Weights of a small transformer language model.
Size: 16 layers, width 160, 2 heads of 64, MLP 576 GELU.
Architecture: learned positions, biases.
Training: a variant of Muon for these matrices, 154M tokens, 4691 steps.
Each number is 128 + 24 x the weight over its row's rms, rounded and kept within 0 to 255. Layers, rows and columns count from 0. Numbers have three digits each. The size before them is the row's rms in percent of the matrix's.

# layer 5 attention query, 128x160, rms 0.0502, rows 0-43, columns 0-159
112:118152126096171135138147127104080135168088159104139178110138157134120127117095114165141100122181143112098171193082159103115124111125166146100108120142177110137097139132139088094141130142149120145133137128142112109131123141143142121124126118086140151088107060114135094142152119158113121122123107151149144173141133100140127137097118126161147130132118127156121124137122095085120156146151150098181155125145080152135152118115098128089137134084161140138149090116108118113164107110127126
105:121143140130132132121092175146138128142122141153114122140160107141129136136131142129113111147180142086129131138146109093149061089121104109126121108091143083164138081144108145162106117114141102146159147120113094103102174156160102149061130178123136132134191104139144125122137086124146107130093177135112163127103149140100141144100161083164122138143105141114142137160110138093108167129134133093144119091128126142137131138111076107096158126153110146150107113129139101161100140131134099
098:146117158125122144130079115108116153138135151147126108172140119109119143135097125147113137127127117107135150144150125120170084114179146097124141110114147088042116092131120142138135131112137154101118123114164123143104142120099139144140105120182119121114128130148121096169096098105128144107105132165097089077159129105101108130143115131103178133169090137143109144141160183099135117111115139135154126073147180101131135145121106169097134131123143139119150113125120100115185161176124107
116:114143130091172134161163131131122133138103149162146172117146144125117135089124114150113101152154127110102150086159096137105170122169088082109108152117123123151120165133116133102139128112132123116152138142149179103130099098114097101167118108155129135159139167165084135133080148103106137118122104128096084147142141108144153181105113135103188115106143118102136154092150100135102112143122110174121108191102119129161108140126109135109137106151102125125154157113126154083162139128123142
114:127120155102168122140098105136093092177108117094136115174084129145123117085184105135115131147142111120109165101129143168131138099149125139129142144141104130150118139143094150106098148161142158130121146182118134123121171136156146114130109138098125135150121157136141114106151158117113162126160141144157130150126140118101105110132141106128120157180155089121059114122131145113091116081156137166116086106150106114134075151148116132093078133161133099134099152115162135101160169116130132
108:129101141118128114127177116149128110138159120142125152120093133143135150150139075144142105088134098096138146117115147159145146145169151099132114155107125173167090055144118133083120091128127111083132174105085161168127135069136118129132131128123099070136111124123182147078089136133090142092092134098163162135167140125139113137144158144141119083100099128149128165122144160126121124124108111135136118138143158094158106129145132128136136166119130122102115127126141152157112130112161135
117:137089139157120145108122123145109106120098172083095160142117118141111114141083138095099117120145068138138154127132148117167149079119112146130108112128149115151110159091159158089168117120124145123094116158138098130115142177122153147106129164151155156123166110111107134132115102166150147129159163131129123127117153111124144178130147118076165094178140076102137131119127148098164110133124101096144136100160103142131118154116136139154117142088142126122131102166123125161092110157174100
105:123145153148172137149112153121118127176165112123091118104140087159144142117126089160151058114131158105099147128182105147167081131165155160111135134109144119136127130157100145138102119130099173121163104115101115142121136119130125140098133179160156114109116119171104129099122130149173100127112131159135153126129157108136134108141097110133135125117162092101127110153167119113109084107121149141127134096123114177127099152140094130148052107099134147121131150108131116129133136176097148
123:137120106127139117148098117146122116132126116145152136144088143109152154125159070149134133135108144115119111119106125145113145121135156129132174132118132139093127170154063151095103130125117174108158146111071143138099075060123112131105122153119130096164140188108122132111072146142133137128112074101136118119114162131161100075138159134091124104148086121128133128129123156130087120130124151172059141134097141111148111139133163124121118111123090159112125156168125117122147138129104129
120:141146120124136125114128152149102134098128129088134139126137117083115140167096166116147118151095136150117115128149119090149109162086127154139144121113124102142154143083177126125153127127126130126112078171116161149122147126159140136117105114168183114079109088121155162129168136135154115131119195118091133140163118130119139142163165155177138113104120130148151153127118108108117129159114107119146129108150113112084183130088133168105147140068137102108148089145104109107118121100121083
111:124143135116175089168147091151125100120148116177117098135087151111129102084097151121161103159090108099150105109174143106111124135107126135138126101120114162115140146125112153122131167115147084192081116127145169160110145135138130151115124120128151116082145103135105169097146155108146133150111138124137176125126111140113140087109121163144113151138081132160172105111094147139128118171127102150145147150153130114147154106145191117119112167152095133100136130127128153154139120115134091
112:134125151072131141151119144144131126130110107124142170107153109139077143076140135132121088159135141121144099096134152134118148119112151099087131166111117139129177159096095088167134100124145171081160121128121138119149145122116124099165180104105139134108107134130153128126093154101110167128104127151119147090107114121090131120153139099114107163155131140129183122165111143131096150135139155129091139180143154081169124116131144126118104088117108118157120130147106124148101191120129090
116:110193111113103143145105099108129109188116079146150141094118113126129103116148111141089134130130131163181119114139147149091133074126135132102140152120103170094115151175064089136115141141144111110155118138136134129096085111127105133145166106117142137151139155116177108152106133095104132147141127120124143157101110144103110132136151107160135132146170139166107143159125186151106145126146176118121120110101142107112105131090179129117131121141172134124110190142130127138113117149128131
105:119092107075138158110118132118136119129125126142160112145152152153054116084105102127127144104128143142116142120089129140152125161138110130163141162091108096105165139109115154120171091130165178142081106131107113161124138143124156111139126144120179179126097132101142107143109140097153118101150162126103117120124099117172155170126135107156143147134116138127110122140134166143131156121174108130162077110147135137109146112116166177141149105096150162152156101121124128135121108131069108
104:112089093164085113142090122125085149116144109115123089155134147136165120145139151145139163153116127127140105155123099172156163068152090121120119143147107140124094158070164139157121175112118135116098122119148101136173117148115113138141123111106114135130130100161132152115132152146083149117092134112124145127123106161163113116136119187129128154143123100147114163127106144112102124093150068101158091110184123141109139139106146116117151178135112096112146107156133109108144097107154126
113:166110151113132123139114139095147132170139133127126118175107154138135149142147131159112134146086167112112119128104147189104152220099166117083133109118116102122099064114133151131133101135107165127154092125127147129132091138123126157154178155145182137147129159146142173116109117152128173102162105156100126109114124120153105135096095083125154135092142118115112122099115107139106127115128168155141132155158157141131080141110132121147098105142137130107106143140118118118119135129120167
100:117124120094161122072117110126059155125130144105141157140149177108123078102157077134137148135142101159153146166153144119154167101140156100145146133095105132125134111121139109078129108119112120143101132146147096149151129159085135126111152130077108156135131133084078140135126152122050140134138138152135132110120097131167101126130123136117140136139131166090093125082142132107162160152137161119159109117166082158163136142120116139101135108141109137166129101160121128136130141127136127
098:127138158133121148116123096110121135124123123147161156136146097100120103082088130117154105106149187141119097082113131133130117124160136113122169150137146107116177145133111126118128120115135145171131112159129141080130104120166113116168113124084163110133113151110130146160121175096153119181183102141135108131116114131096129104087137098145092162093136115123113090135088107121160138116105160117162123153122157134124101133085119153167096059126124155118148142116087165126121091140151129
118:123106163109139150082115117092149141164137136152160110130101123135070163117158135167179113138100153154120141102165132131099143140139150091085108119105154126138136139128099138116093139133127136092181151083127122105151164070118101129149125113160157118168140158143138101116072134121137130125157092137154139117115144109168178114112120165121148120113122178106128146117097135148128118135098150143142117137097089118155070133129095121146130109116147144139092153121153180118111135131112159
101:151125130132163139160147172104095119127119124168127137099136092129124095098120136174135163158106127104162144193133142123124067082140034146141106149109086110135114114139089166121186104091119121129146080134153137169148115149156093118114157149128132125107099117155117134126118144119144125112118126131125136149159125098123139126148126158122120110158124103122123122119095109154104172130123127115079137093130142126106127131115116109128176107142092161167120105157131127127163127138162103
102:174106183140108121138113136141143110091138148112161172143098140146140145127175141112120155141118105155095155094157131156110091169098135095128155158145133148122077143108137116148114153112143127125068114125133126145136079090162134107144124119138105176104147161106093097145093137117099123149113167119132115120146086145091108140156140154131160105124111126118069159126128114133128118148108076141159114121128101104102108138136149131124141121136158086084136115126172127133151112095179107
094:128129162167155090121090082108150140149129151145078152142077115125143099138141149124163163127125162145156129149093137110091129160093111132141144149114095133113119086103085139124109115147102118181161147095152149137131098147109120149151180137096170158115099125103108112099150125154132121126120142112135141089160142119151100125184127126127141111075116104148156120085149119131129155107153123116106131110106158149131135110180164077113137119142150127136089164122154133125160125127143162
105:112161131113132110117086162124129146184164127090143150096149099145103136111199146133134135104164107116180109136153101151104136110152127119129123135147116155152096121119152127145091100104101162103166129072147136147113132114102067131119103111131137131138136110101113140164084075125131149129127102151163127118085135111156178175070143156148121114161144140152111134101151140111127131146134164131140111104122093122150117125134136122122135094106122120143161122151132146132150119139177179
104:143165143131135162117097127091123144123167146151140134151152134125123118101103150159084104129091112132110106106070132136157178062150096116127123114108115201122149098112119118129147127113107114141161140140082151091120127144168108103090139135170110149119124143110094128126145141119128135094101103136141083132148118143104094155139109128073110135142152116140103075109136180123120106128134103108149131117141140142155083130102107102070140158130137105136141128144115101094170136158143140
118:148132123136132141175134153107098106130107103134164180134108132165133186112146117175135080141116121109143161109147109155090112107162141125160130134132105104135079165120092115120110141120104153100141194154158136123136144108124132096133123125125126118133120136130119127126116129126143143153134095083150147127165144115082100123126097098133123092116111105121098169165140153144122116135078142161096093166083129108134083119115109136120096119126063147129152148120106117113166136154132189
103:112116138078134137162137114142125118134122111097175134127118136110112115123141089104117162116125100084155100092097126107125143154173141131163164113102121106093131124126135121137141103099182127115134103152098133156105107127149153136176128128159130116125143120139132166095125127097095138118088121165155086101115181074157096130126139095137150143157102129148145087109188098120106148132149146180120158151151166174168124092118120140114138088143116147138131133099142154119154109123170128
101:151142092080173147182115108170079138129152115125127123171130164131138125105087177170079115101141123129131128072101108140119121160125116145135138102143109111102185114113132093166125138177153155154107133104128158144135107138113086138127114099130111157107121123131083107131152161102129137142124149097109137151142116147113139126112162173134119124128132161160145151126130123105097082117121139090173147102137141138117134127131138135135125145144120134077123083117088155085128111123133076
100:117160108132148143162108098145106146113159131100143121124109104124135114159088146157095115171131095145118182166133138135101159122122103139126180162134091115093133123107111119148139141100156093119131122145089146119124168123122137143115117130166134151155130126081128066103142087142105166163194132148153116109134144108099160099116112123123116171143106149134068157102161136110130153151125124105177100186146143113130135096131140103136162125138120132140140073112124126154139134114128154
101:155155133156107137141110082103111138116136134106118131151146116132108137155129129089147135137110105147099153138097103168165134116142124089155150138124172168152131110134098176142135115144150118174114112139130122085140104146103173104133151133105123161143129121116142142114125103154144138123135149111113128162141097146141090110119140100117141097103156133069118101114102165150111137138188096163115081098115144144149088139113163153144121134052142139120134119204114119126181152121142121
100:145101134110162141174095128116172161160113139123128110134096138135172073114117090147074118155121109114112155156119137139155106138140094115135083146156199132103126131112154162181125140138126142131105115100165129139105145153111140179146118111104167113148123098122110177138132139136134143169148144139158155174140102102146133093127123135150127125101152191111155129143120113149140139099111146105071122084130117110116155112124113121128150132136123111155141184143121105141105134091130119
105:119132138128097112135126159118191117123165104184126156152135144119150129139104117079148135099118133140072089139164087149151139092091116121081151089152141138124155111126154149129133140140115114118104121084126112139114146155151146141124142098162161124174101127135160085171093129120091107160121105168136148123087154118155125134112151110094115129089137147149148088141130112149144137073160115132087131144144101128138119156109111138155111157123185141147128131094141146132081111122145143
103:155148130145159083113105128152110153123085138157134110130139095173121155097121128094133124089181104085121123132109128126114132110154156138119160112129115098146123129131149093110099135148108137128134140167087114198090130120094109113105151115132111187113090114138140129145131183123112151118144091082097131119112102108157116115158123110155120122182139128147093140109069137131137107132166130123169164117096134111122186132127139116098132156099148166135121110157142164099150115139128139
097:133163152107141143084110181106119144153116142177127140097173118081125073130110132139162129142087149122101129136132120090141110114178160115131084138150128108084147075145138180182126139110172133110164170118120128105166116141121134096152128103137147125136132132177163152115119127065163139114105145133130170114129131120100134116119112092140142126145108115115097157143116117119166139130165116106078115140097143162107149100114118118124149135120103152145140118100144137092139102108130124
106:087131171130083142139155107146140137141160076135141098178115136138141136150154167120091149132146129119132088084118141134095109126133089097115148105097124155097097052127126098093129151121085183115127141141102126129155119132112116135111117128135121127149110092120153154099116115105102113110106105104146100134178138102112105120189157148139104124113087164151101156109135148161161104105110102128115135162089157155153114131107129103174109108115133142128152122095147115151117103141129127
096:115102077158127121112118121090122112089141137144123142143150125129108164139143145104154128152085109093118123138106147163148150126154157121112095119151090123102148124129151163113106163173157150117099079157112129133118118110084130097112133137080111164162142133136104153133107132134086152104154147132178155125125117169081141121113136105095167105110118137142155162086111133131133114119157145118094140137129109084105087100133168162117121124157146090107148178151107119188160134127103114
107:114121141148151157124140146113119131163118135050114167148143127117163097122114110111143158155141138162174127140129109107147107104112095153135131084139133063161153143084134157156192095104142111137107155161117138132111118102087132149136126120090102114074131130179130102144141157114105120105100145156123124141088112074125131128143139117182129127136152146139117109094136112141130133132151129091154109156157128090151134113135092123141138128121157131143117132136095119155149099141062152
105:127129100140124096115167174116117140103090160132159092133122100122154119136119091158108119148154122107149127124113122137086177125142140125118094097099099168127100082094139127154104153155120143116110130127089087175136137171152140157131147127088108139135139152117118121119095087152159170129100151075126173104155131142105121147149095133149137156145148120102167133132087142117142119125124127141116167175095116123098123109124126109141144154149056124092091125145115133149131125086171132
109:191127129174122068153141106113132137079159104107143103142096125113112154155121149078111114152089113137130082111112122105178162132094122129153139138116119100118125128140132127180186100137144102168123117115141109108114149087115147153109164124144146125118106103106134143155142128146119160151135142118139131133122162105123121102144110157130100147084115120146142147127130134073190122151148103164151123098130164146156127160125120149141142105140147117083145178138120104140105106136174102
112:114110098143135104151102129126127159189127152170149184152133085165148151100142107173139156113139152099118099095170134119128137123113177112118103128093106111137131078139174183110125144156109131129102151100124122111124153130112133097130148138163098105161099140165160119104091123116108146128108105145140123104126108118100112109153187092148131106168133142127113119095120119141130145091108136158097088140122146098130090129161145131122135128110158141119086157138139106137178131142138085
125:147130139132130154138086114119118112161124141132175128118122102178129108095143094154146128104098136111082105132140124150145132157144118100123121140082091122135184154165111122129077098119142133072137159148085154134132098121090123095157119161145128090117085166108125144084133122111129130189141099160125137113118135118119095145110134123110127114142129132093106131115163149113130128123124107165143156156072163109110115134112121123103096102147133108163124145120174088160141140160131193
097:107162128137119148116164136143114087117103079123149109087150146134079121123140134111107103168083090152121121137180163152121106131100127138110113127134123065085115107138140122153135127093130165180172098145108105126095116145165163141111136122112151123128137172151138110162119098076133119132125119095144148121147103123119180147116123138119141150090086150115161123171135107130120099108130140114146154132140106124084170111114140106126165138084135178108148110129126126174128137140119087
106:144128114138087132107145142135097111093099116121146117126081105147164114143151093152124114112105138111136095105112121149089131089140105147141125142125104157128134115116099142119088153111161156100134165146161138146149099080126112131118077136137120103143132166113155123131086168120129126159075122130178112111160133096115150144165133133134157134097118134141145117117086133109175136118106156202111127155102120139183098119143153120134109164112173169125123171155137154174122137112161141
109:155144128072156096153097140144139106168123123115110166160134131110117095111117143143154100163104077145147173128106175146149138114127133132125155173135110104167123123163120146132141125137092120131121128105112137149126080122159151187111156113131164108153135136136123150125143088160151108121101133130102169109135123128106129135140104147110106107067130162121132079137091179146121094117114138149097121151087109119117150140109115117160121085149130118101199128152121161173112143125140115
096:181145157139121142139141122136140124135107123127063160150155129169158130129147101086094104083137145148103122103139091139133129134127107110092107148122139148118056173120113100137146144131129164102136146136138114122105130123066172139134116126131123082163144151111138144068094162143122145165109112141141141133119141109146160142146134099109095071119143115150141117148110154122088138180108106141124079097112157122150108137119142132108158128104144161152158131136141119090147140159084139
# layer 5 attention key, 128x160, rms 0.0518, rows 0-43, columns 0-159
103:163182110170114106093137149143174102091156121130100158152079109142123091147105164131118087164146123147133083091114125112128109119143144128114124098123106115117100109137161100146107146147112106120121155132139149138091127137107165138079099113163170137133106156128122144173113148115127126120147132149137118105142098120117112104151162110139148134148149131128104125087147105079163104137110093131150139170174131113058149142155133113108100131154151117143134110155114190124136144159162126
097:134130093103137122155161089169129116128120166097141133147125122106105113131168174179106101123121150141149137130140135094110143187119129092116080100126119117131089143129107122137085102210082139130082162115111180126161152128102117131128123111165150136119136139118172132100128132138089169142143115124102117123103139133096116109137157134155114120128147162145141133111142116162142088112087140152079132153103112134170097141117137151124145129138138091130133148148164161123157096125098158
100:141119092129130153134153147112114132126116113140138155142161095138121158110112136093129104135149129135130126155091114143105182103125081102107159148116135109117156106117137134143093135114118143146117159134089160130092142106084149157163161172162132142173129122128112111112123077154100158165190099138164158154105150137156144146134114147152135098145093137107144129131126101067139108110081130149102144171123120146159134094125099148123157184168147096136160112156129131103125099100100123
114:110102112157137122096173183139115092099117093092124121124097125143154117154168093150134134091160119150171102129171122146160171081150120145140107124113109140162149130085122064121138127144135168096165138116169104123124138127112126121145122124107107114108099123165158167144131136122124164114141165125146120103136111089141150169166145127110109115149101125092111098139111129099163124154103132133123183116122128090158104075144152107107129126099155122105096106153108114130144109104141101
117:149161103123070165097151163130095141102091146115091162093178125148147125123130063130144138144129149140108121138121143107110152152186139115145162171134106160165132166116128093118126109127125100093114122142177115164122076113131127123112168109100111141100145158106148144207110138163113124184109135119119091129141152155122150144147133142144105134122118137086157119147129142100119143107122127125121142099114114126112141155166126125124095087117134135124103137127126182091135110130132130
099:063130130156136125149098168134121151113155142133127111175163168114152094102107099129114129136146150125137122156116117117150101126136148152157101096167117152108161178121176164106129107135081107154113105098133128149144133127157142099120116152113118181143165116105086098104100143114114124107120177153149138136080154104128163101147150157120107136123111158136149075093150067123152096137133121073110146103136084141120120145115137134104120140110149097128146135156143122132124140101153109
116:132126125114102116098129111107156165086164128153130121143139149076097152094153202122141138154115136141130153126145126054112113148124129129156143124142099111120163118109141095128099100133160116163137133087123159117104069107094169161144149136103140168105119138109136156102122121077135135117123120098108174123157126130121105114105121137153102114105149143136146132092127111079144125141136141131131173159096069109101173114177142116134142108143112138121125151100122111134106114111148170
106:123134129135107133133145134099112155144104127139196108125158131133123112118143126161142143124139154122089133133083109134072106133150132111126110100113096167132113153124151072113128069109138130060117100112157102107147137182102105138131139150098148141154136135126153126152090156120131104146156123135156124114133125127155111137154163131147124118136086123137147119081070152091124118108091105181090169130130124093153139137166154147127138134140179148159117147150174148095140120167134116
101:096131129098096163091109154124119117100108135099127169125159130170080100123124073128132148130168094105151142149116129147132165105149137106152120165116130161122159143130164098116130140123101143133127141125129156145151191110122147120097113096137135150192151109108145087115156099142074094118072117160161163138093101128110127119120155110169170150140138109151137124152100137135115141125113127092105138176139160108127115132167082117138126137092113123126138145144112142124159129092154103
108:122177137155133113144115084094146154139166118106126161143112167114165167121127168116111093166094116115172068105106103111148136103073123126112133096130132117110129095160107141126089103104141130124165082089112144083159147175112094129106152162122115144116131175145124118145154129148127127127150122155101097144128167186112098104094119152148120123160116095128141112106127159134132139124139143132164158120162108112092128102114102121177127123138153116148121153127130111109113164142108150
107:125143155118137169137130133101159130109112161164128139116141155114089093193128122111095148134111148125162143115079108128153120158124123147113122133135147088109165125113165137153158122100120117117159115148156083158103120102147130133110163127130154148108133133123121117103164102114154152175140149197065109153130159165126102092113136102136124144101169126131089147102120103133108117092125132144131076111127134152129088108104104127169087108104123095108130155100147078097103128144128125
112:114118120126118122144152146126108120093123109122108112110139116136155116115121111153128093099145138123176126150170119111116115081107081112130164159141107138142092102100140104097170179153095152132072159124177150140124134127138099113073124129154083119119162153144143111076121144165116100141111146143112119132153151145106148181140092147087177094143161110153091120125130116122163180121126126167137121121150074163125120163104149132168125147137114105115100140140117119151128119107132109
114:127105119115132115083133121142136117105076168147120193148133135149166139096148109133152139118105125149114113104138140151110133107120163100115127117108150132154105190114104158091138159129088153107149149145135124180154128122141122137096090106087118116123143170133137106147113142123089135112116105129146121160162160120103134151136105111130163140140161151087091107186086050144133149129147127144090102172144131172145131106139097121112159143098093114110128098130137103145148113139135114
104:177124168125105148119155134114139113138160159096093133110135128119111138126123142095160113118122136133159084126161159139125120113107150133122109144138140070137111129152117102117102151104109140133115107141099129134107133110129126165131123142122089148118159091113110131126139121162104148141100110155145134126169180114099127155062136110132142151178110142177138123131155159092182115077124120157160138089121109144108112145140146173124128152133100127097139114160098097147053094117137183
108:145135181065142125159132127127153085121161150152145101109090211115125125137118082133114143150097110147128129098136131109133124142120123094135157119152149130117115122164105125143139103127092088186120145135147139149098135104126138147160161124086129127114137138101122185142117120172164135112177141092143155125145117163098137123090113128129140136095139138108113108152095144120128121118147168078179123117119126088090152084131116110145129117149126129132154110129124145152120121069125102
115:145150149118112159146149133102130104116101119086112108110159142131106123112133137172122143116135142108114111114133116148135126100157108139137134122093063118117102149132056134141127127139145116109140164132131150135094137158120143075112132153186128131148132163146113103141102114125121152117125102086129114083107124079121106132097140145064141126162094113124178101146096163137079179136082117148105124165174123133159125103110145124121111123117146201138164138122126130119108132147162143
105:145133113080123164133150118134151165122164140142137122131111110117133085146117120092119082070136144143111122104104163158130107145126118131137159137168110106131181124139126125150132123082122119170117099088135123115111146142095134127119130111123103170161109138119122162127140140131151123150150166090116097110142103118111151090142129133123129111129130146116076110174138132074178108123107094098174127144119122156065147079162121161093151093097178146135133101125123135139119091137142167
098:132168082169119130144109137131114140128120131142113129128187096146103106150135111112083123119099131105164121118146111131133115132143140124081137131127108159167068116120141128124084178125155197123137115135115108128127126127119120112131104099114127061137114110184135112119129127152118124113106107109145145081132156131162128137185124115134131086201098126110102127143129123146082133143145096161183099150079084149117138149168086131115139139103116128113110117128145122122139146145130139
119:127126100138146131079132141144125112135114133118113145123148113111119143125092059134136131078219129114104098108119089110115134134144136151140118131102111139136112123133074114132141131116103124120144166142142124148166112165125115109126124177154094087164091159097121138122082125134136149092079129159146123104143173114131122134146111111130105122145122098182094173114151095109160104173114154137118158141136121105150104116151135123096127088146144170102178142149123107137123154144121099
099:117121121154105115123133129115142144138124132095152100129112118159127081148112168143106109123159106113164120101160131157134090178137127148138175125079170150117101107127091107120103112143148145187113174097112130167177134094145127126119124137086102165082152091134150085160150142135114127164148166138132123159144122161124128079120146109116190139145144132129137158134123166123130123132132122114114104167083097115156109143102110131145135161121141125123132130157162110080106092097130103
105:113120113159135139126130162095148134132128104137150118113138119122183102091137111094121121147117129132133130116101155141128170127105097115122154136107167109153163129161120137120116094155130116120125105090129125103149147092108114089154132147157105111140114121159097154155111104131168179108093161099147155134115115139110178125086137130157144130112123100116148078180130094099134152171157156146114069066124115082078110094126116138136136131107127119110112147100090101097116152103103162
089:113110119131154147138130107109156100163113132120113125107084154144153143160079130116086133145157107060089113091090177160118142129126164167119135128124144126168114145159099141084125109102134110149132142110140114153091099118136146111132148137138172121102122161136099113118158141119128063142141131141115133159097096117100100131103134121135113092143106102126124143124115081136122137092169144146093113177148135137141116107159139139127136163107108092110115137088157151091144114183160160
107:110094096127131123133160129119148116113136142110098155130085104075154062122130102139145115077174120122119160111093097122101101117184202113126122120153133107147085140143127109127132079114080126126107169128176172097113134134134160107163127117111134137129150153109143139126109177113138153094158119115158114108142114100134120170109141123142122077126162095125132111161141085141146130141101131140127151101143163122139154091132110127140158135127165153141101120150095122123148131111114139
098:076115067103096105141150139130138098129113122110088114107124171151149128136122122089108110120136114138104108102142145123151147087117088111100132144156128100097141158090099143117098108071152120131115179144112119156112091107141143126143125127154143141134129129135161158146103147121083161151096117113124126151137118119140086153148091148138153120170117129075112153128124102116122115151116082119169128123110130142111166140102154173159107201131092125153142133108153135109163174105123123
112:120138118144108138110110144104124073121075103155150163118181087146159104086146121153088156101151104151170124134143111119110191116129128130151154097090145150127127093102200112135138149138145148094142087130168132137124116141093128135151112103129104135113161125125140093135068125119147131129112134126154092148113139133123158121190162168129137102151107136149125104152110110142122132129132147097107134153134119095148137148094145088128138096117174121124137142157156122149151105097152101
099:138134154121127156153155164078119172119127154138103141123135138164102128130128096092133094117153139121123116146141107111195195077134142106109091134142091104144144139125125134122106151165128115104103124126124164152099108139176120112131154120142138177079115105160154110109127147114082127130139130155104117141140095101140158147148187107141122126125158116105134087137108141183127114090136131107119134146118112124160134151101113151154102166130154147137064130143101126112124089172140131
101:096142141135146140132134127125119151114118142132126114105118139104138135147123125102121163188087150121154108121146157145166142116156131139122145139132145071109132172130146127187137103088118154122137099141164121097105146105104146159120133123132125070143123131169142196146128102122086086134207077110121095119178114105154141148132117111122161170098111150167134085113108152129157109126130154167148150119152152123116086126109108125148104099127131085111137124139146102098131123137117141
099:118103134161141156132149146107143087110139126153111141150161087134175117103087158125121140114102158119130093114145189094121112139111116081148137161143111073151157109145118141114132136118131138137144135151149100120118109091092105130151182101167113188151089134119146173115090067095143134126180129159132107116152105142084123162125124115132156107126128160128144120150137129137098130142114122107136110145122134136127129117141085153132137100093133142163117147108099114177158117099128080
099:123094139097121178134093162137164127143177121117192150136131157133107132126165141128139154157133108154132109114138124116086152093109133099096124133122115129121108159134109154157112123097152161126161121122060149145125117114138126177146174150137140102116159127132112140158069131137122138155090118143127150126122146123130146102131098128151118136170104133137132105152114116128144147117128084160186116093112122127084159130107117167050155139118119165162106147117118152124127133075142146
101:123132192117147152118110113137132123129142125097127115144128164120117139182139139149130156142090165122112123180155138155120150159143158128081180089114138141095138135117119093130127124118122113099125107123158147107115128109117166123134117145176123097144111124139164109170081096105089135150098136110134124117108180119135113109127103137087125090108140138124122133125155139118107149088119199094092140137134172152126080160151093123122091125138138066102110161100127143101128114127089137
102:127158136149156099119108150102119128112116158113137087140121154130189152145142107153136136134134153093098151122085125110100161155145114112120075112125086148117127100139115078097126125166124115103153113142096135148055155106138119120147095154118123091119125112122149145126137162162095129135059117112156150133174117136142105136124126101128149142172157118125138141102139129156119127123157152135128131138092147160109160102114149105144130124120084123150119102140112125134122171160050175
104:116110127148104152118134104132121136134107133160143135113138132082165128151135131118124125143092109115162102092081170125102113051101115159152150145133130147156122134117178147153094166134139091158101163120148127155133125136149123150132099102080107125128095138134115160109144106132102098173131149108153108159168111100099160104102172121116130133138141129129129159091088071101143151162126110118160126114119189112110167121150142136150141110154153134123084127130114093107112078115117129
103:154102138103155128166188090114139125111100143151134158115162109118130160162123135113124172095102086119112069114129117132120126153123169106144131094141098168123102101115113140135115142150126178084123182108121115157118140139133129069144112150141129127114106088142091117153082125119049159134124114159115132113143140163152110083155128151143154127175140143148117141152173111097144152128139145076120129129142126112159120145094123135119116139159136120126104105146120107090156140128130117
110:108106098138123099120131099108111123144161114151099111147163134166176132066136089118144113123120141118137175155093105137139158182146114140095088127137106127134175166157105149117118110107134152124117134129118153154128107060162107129132096141126083087131114156120110114112129152140136093095161141149168124123075129131162142121168155100119129149121172108176131136122137095150119118108129154112147111106113119118118156099154130158143092158147140156134111156170153143097152111097101124
101:140151131135115162112094153154126145108128123113145142142145161105101123130164111065103145082086135161081169132158116135124113133137080140161169131106136148135164126087131107139154099131101157152180155129134105089155095156138134115112111119131135115188163183078099137114129124116145128117101118088148122129085114118119122117108146135124125139127147158134134153148114103144156174117181122118162134123135134155119072110124148127093153134128128136150150109097108065128138158115107132
106:132086142108133075082116096101087163130151141137133120101128163106136123168084145109130121100127190147108133132136114156154170108126099115115111134108113108124109124133168132116061159159127107175141109079151135175148168108151129156105119181116165105127131144112109091134127168105137101168170144124112154107120131147083110124104135118132092133133142104110099091134145170141143128139118103134166177109122126099108131130163102121128142124166121105163115145128151134133119134138136112
116:103112119124153129132158126152136113104139133177134091111130122116112103140139126092098142102132111144129143175139111108122111157071108124149151111124135141129146126087143116177138153174134061133168126129118094141110155145121105113122113089168128152143150120131117133146137062125106109142120161102068115145097145118118137103135134188096150117076096131181138146152150107146119159158105141145110124198129148119141133150056125118123124136133128141090106100137119122140122112111159135
106:121183155135117130143106156089129127191170137158101163111142121099113133143121173123100148162157156142139146120124092127118107152108080129083162116133109132138172121160089144106120128145121134160121108086114131091113120120184120149159139151133167107097141161116153152079102104118130103127139106132151127147120124114150141095084124146134107113141108152152134106127099149172100144159113144092134077126146131131131077119126107142174147098135102121138079127114139119153167148119102133
111:144110074147142137160128143169104150128114126118142124154110129120131172167125116155098127099146088110105120163107111137107187132143103113169141156115071145151143173107138144122092141138131115115136170117177150167107149151118125121107151109131087154126155133094093136109085148147101128165128112131148137157129131100164128111131155163104130135155102106147112123102149094131122129173096153116141135171129113134179178157082123079141153148112102119125123124163151135139095103101135143
116:145131098163072126123153129084111121129145111071183136112163115114125158146115131120109134095160106111127138135115133167130182104185155091138126164137136160141138160079120167071165152120134115108091129128108097084147115141126103103119133111114142156135116108121137094106048108137139142096074119160128119132135127127154119160141150097119128108144131100123135125138115132118126150125102152152088112124140126150118155147143130146129150153111177102127185131164117148125103119137104135
100:163151168096163069106153143129145136125115084162132169134116084120135130082121200126141091123091160125174099126129125101084102158109100142152100117088102144113112114112086123113167133116126148147166148128110131149135146113121090112085131130156122168139139129148166116142140137148151135137126083118131131138142132171123148128133153117127139111162186152160155155114119145157100133125122132129109125101143106120130121098106120127139118121117118155100146194122097068105129149123097138
112:101114133142134113102153126126116118169140152157130173124176089127141094112112072091105132140152117119128145171114103098150143126127105130161132098145140105146152130089137126142137151134165144130081094150147120155094139148113106083097109122058129096116127095097142069174119144148129121139077113071144162151125108142110132132149108130086134130149127142155132147111133091166151081156133137083119123176118124124136132158106154123121152168136119137133094106134141101122105126125114093
109:101123144159117136170101134170100135143165121140165156126118148098101113130144100126095139112111180093127136144149114100059147139120098130086134124120123142058152148138127116122128125121135115136121079108114094113160150120129150113157139140122107175126134115113143085109148086099146105112139133182111126149105149149098122096128085112154160134157165129084135132176171117122096140068120123156137126112148129133148122112145156116119111111146133144093119152104160130108189155108130134
099:126122134107099135096122137159122108144092170130146140137165119114141168140135157165085125161130109144197167117162135136128113079150132103087112091104153155156117145115149106134088164086129139065106113105106129143106113124105098110126159144121094140144134122135132088118117126099084131082105125136149160087134093114132114153139120151128109157133121113133172127146082119091124127148121139123121130128159116145164176127149135135135145158141169088147132158088084163121122095098143131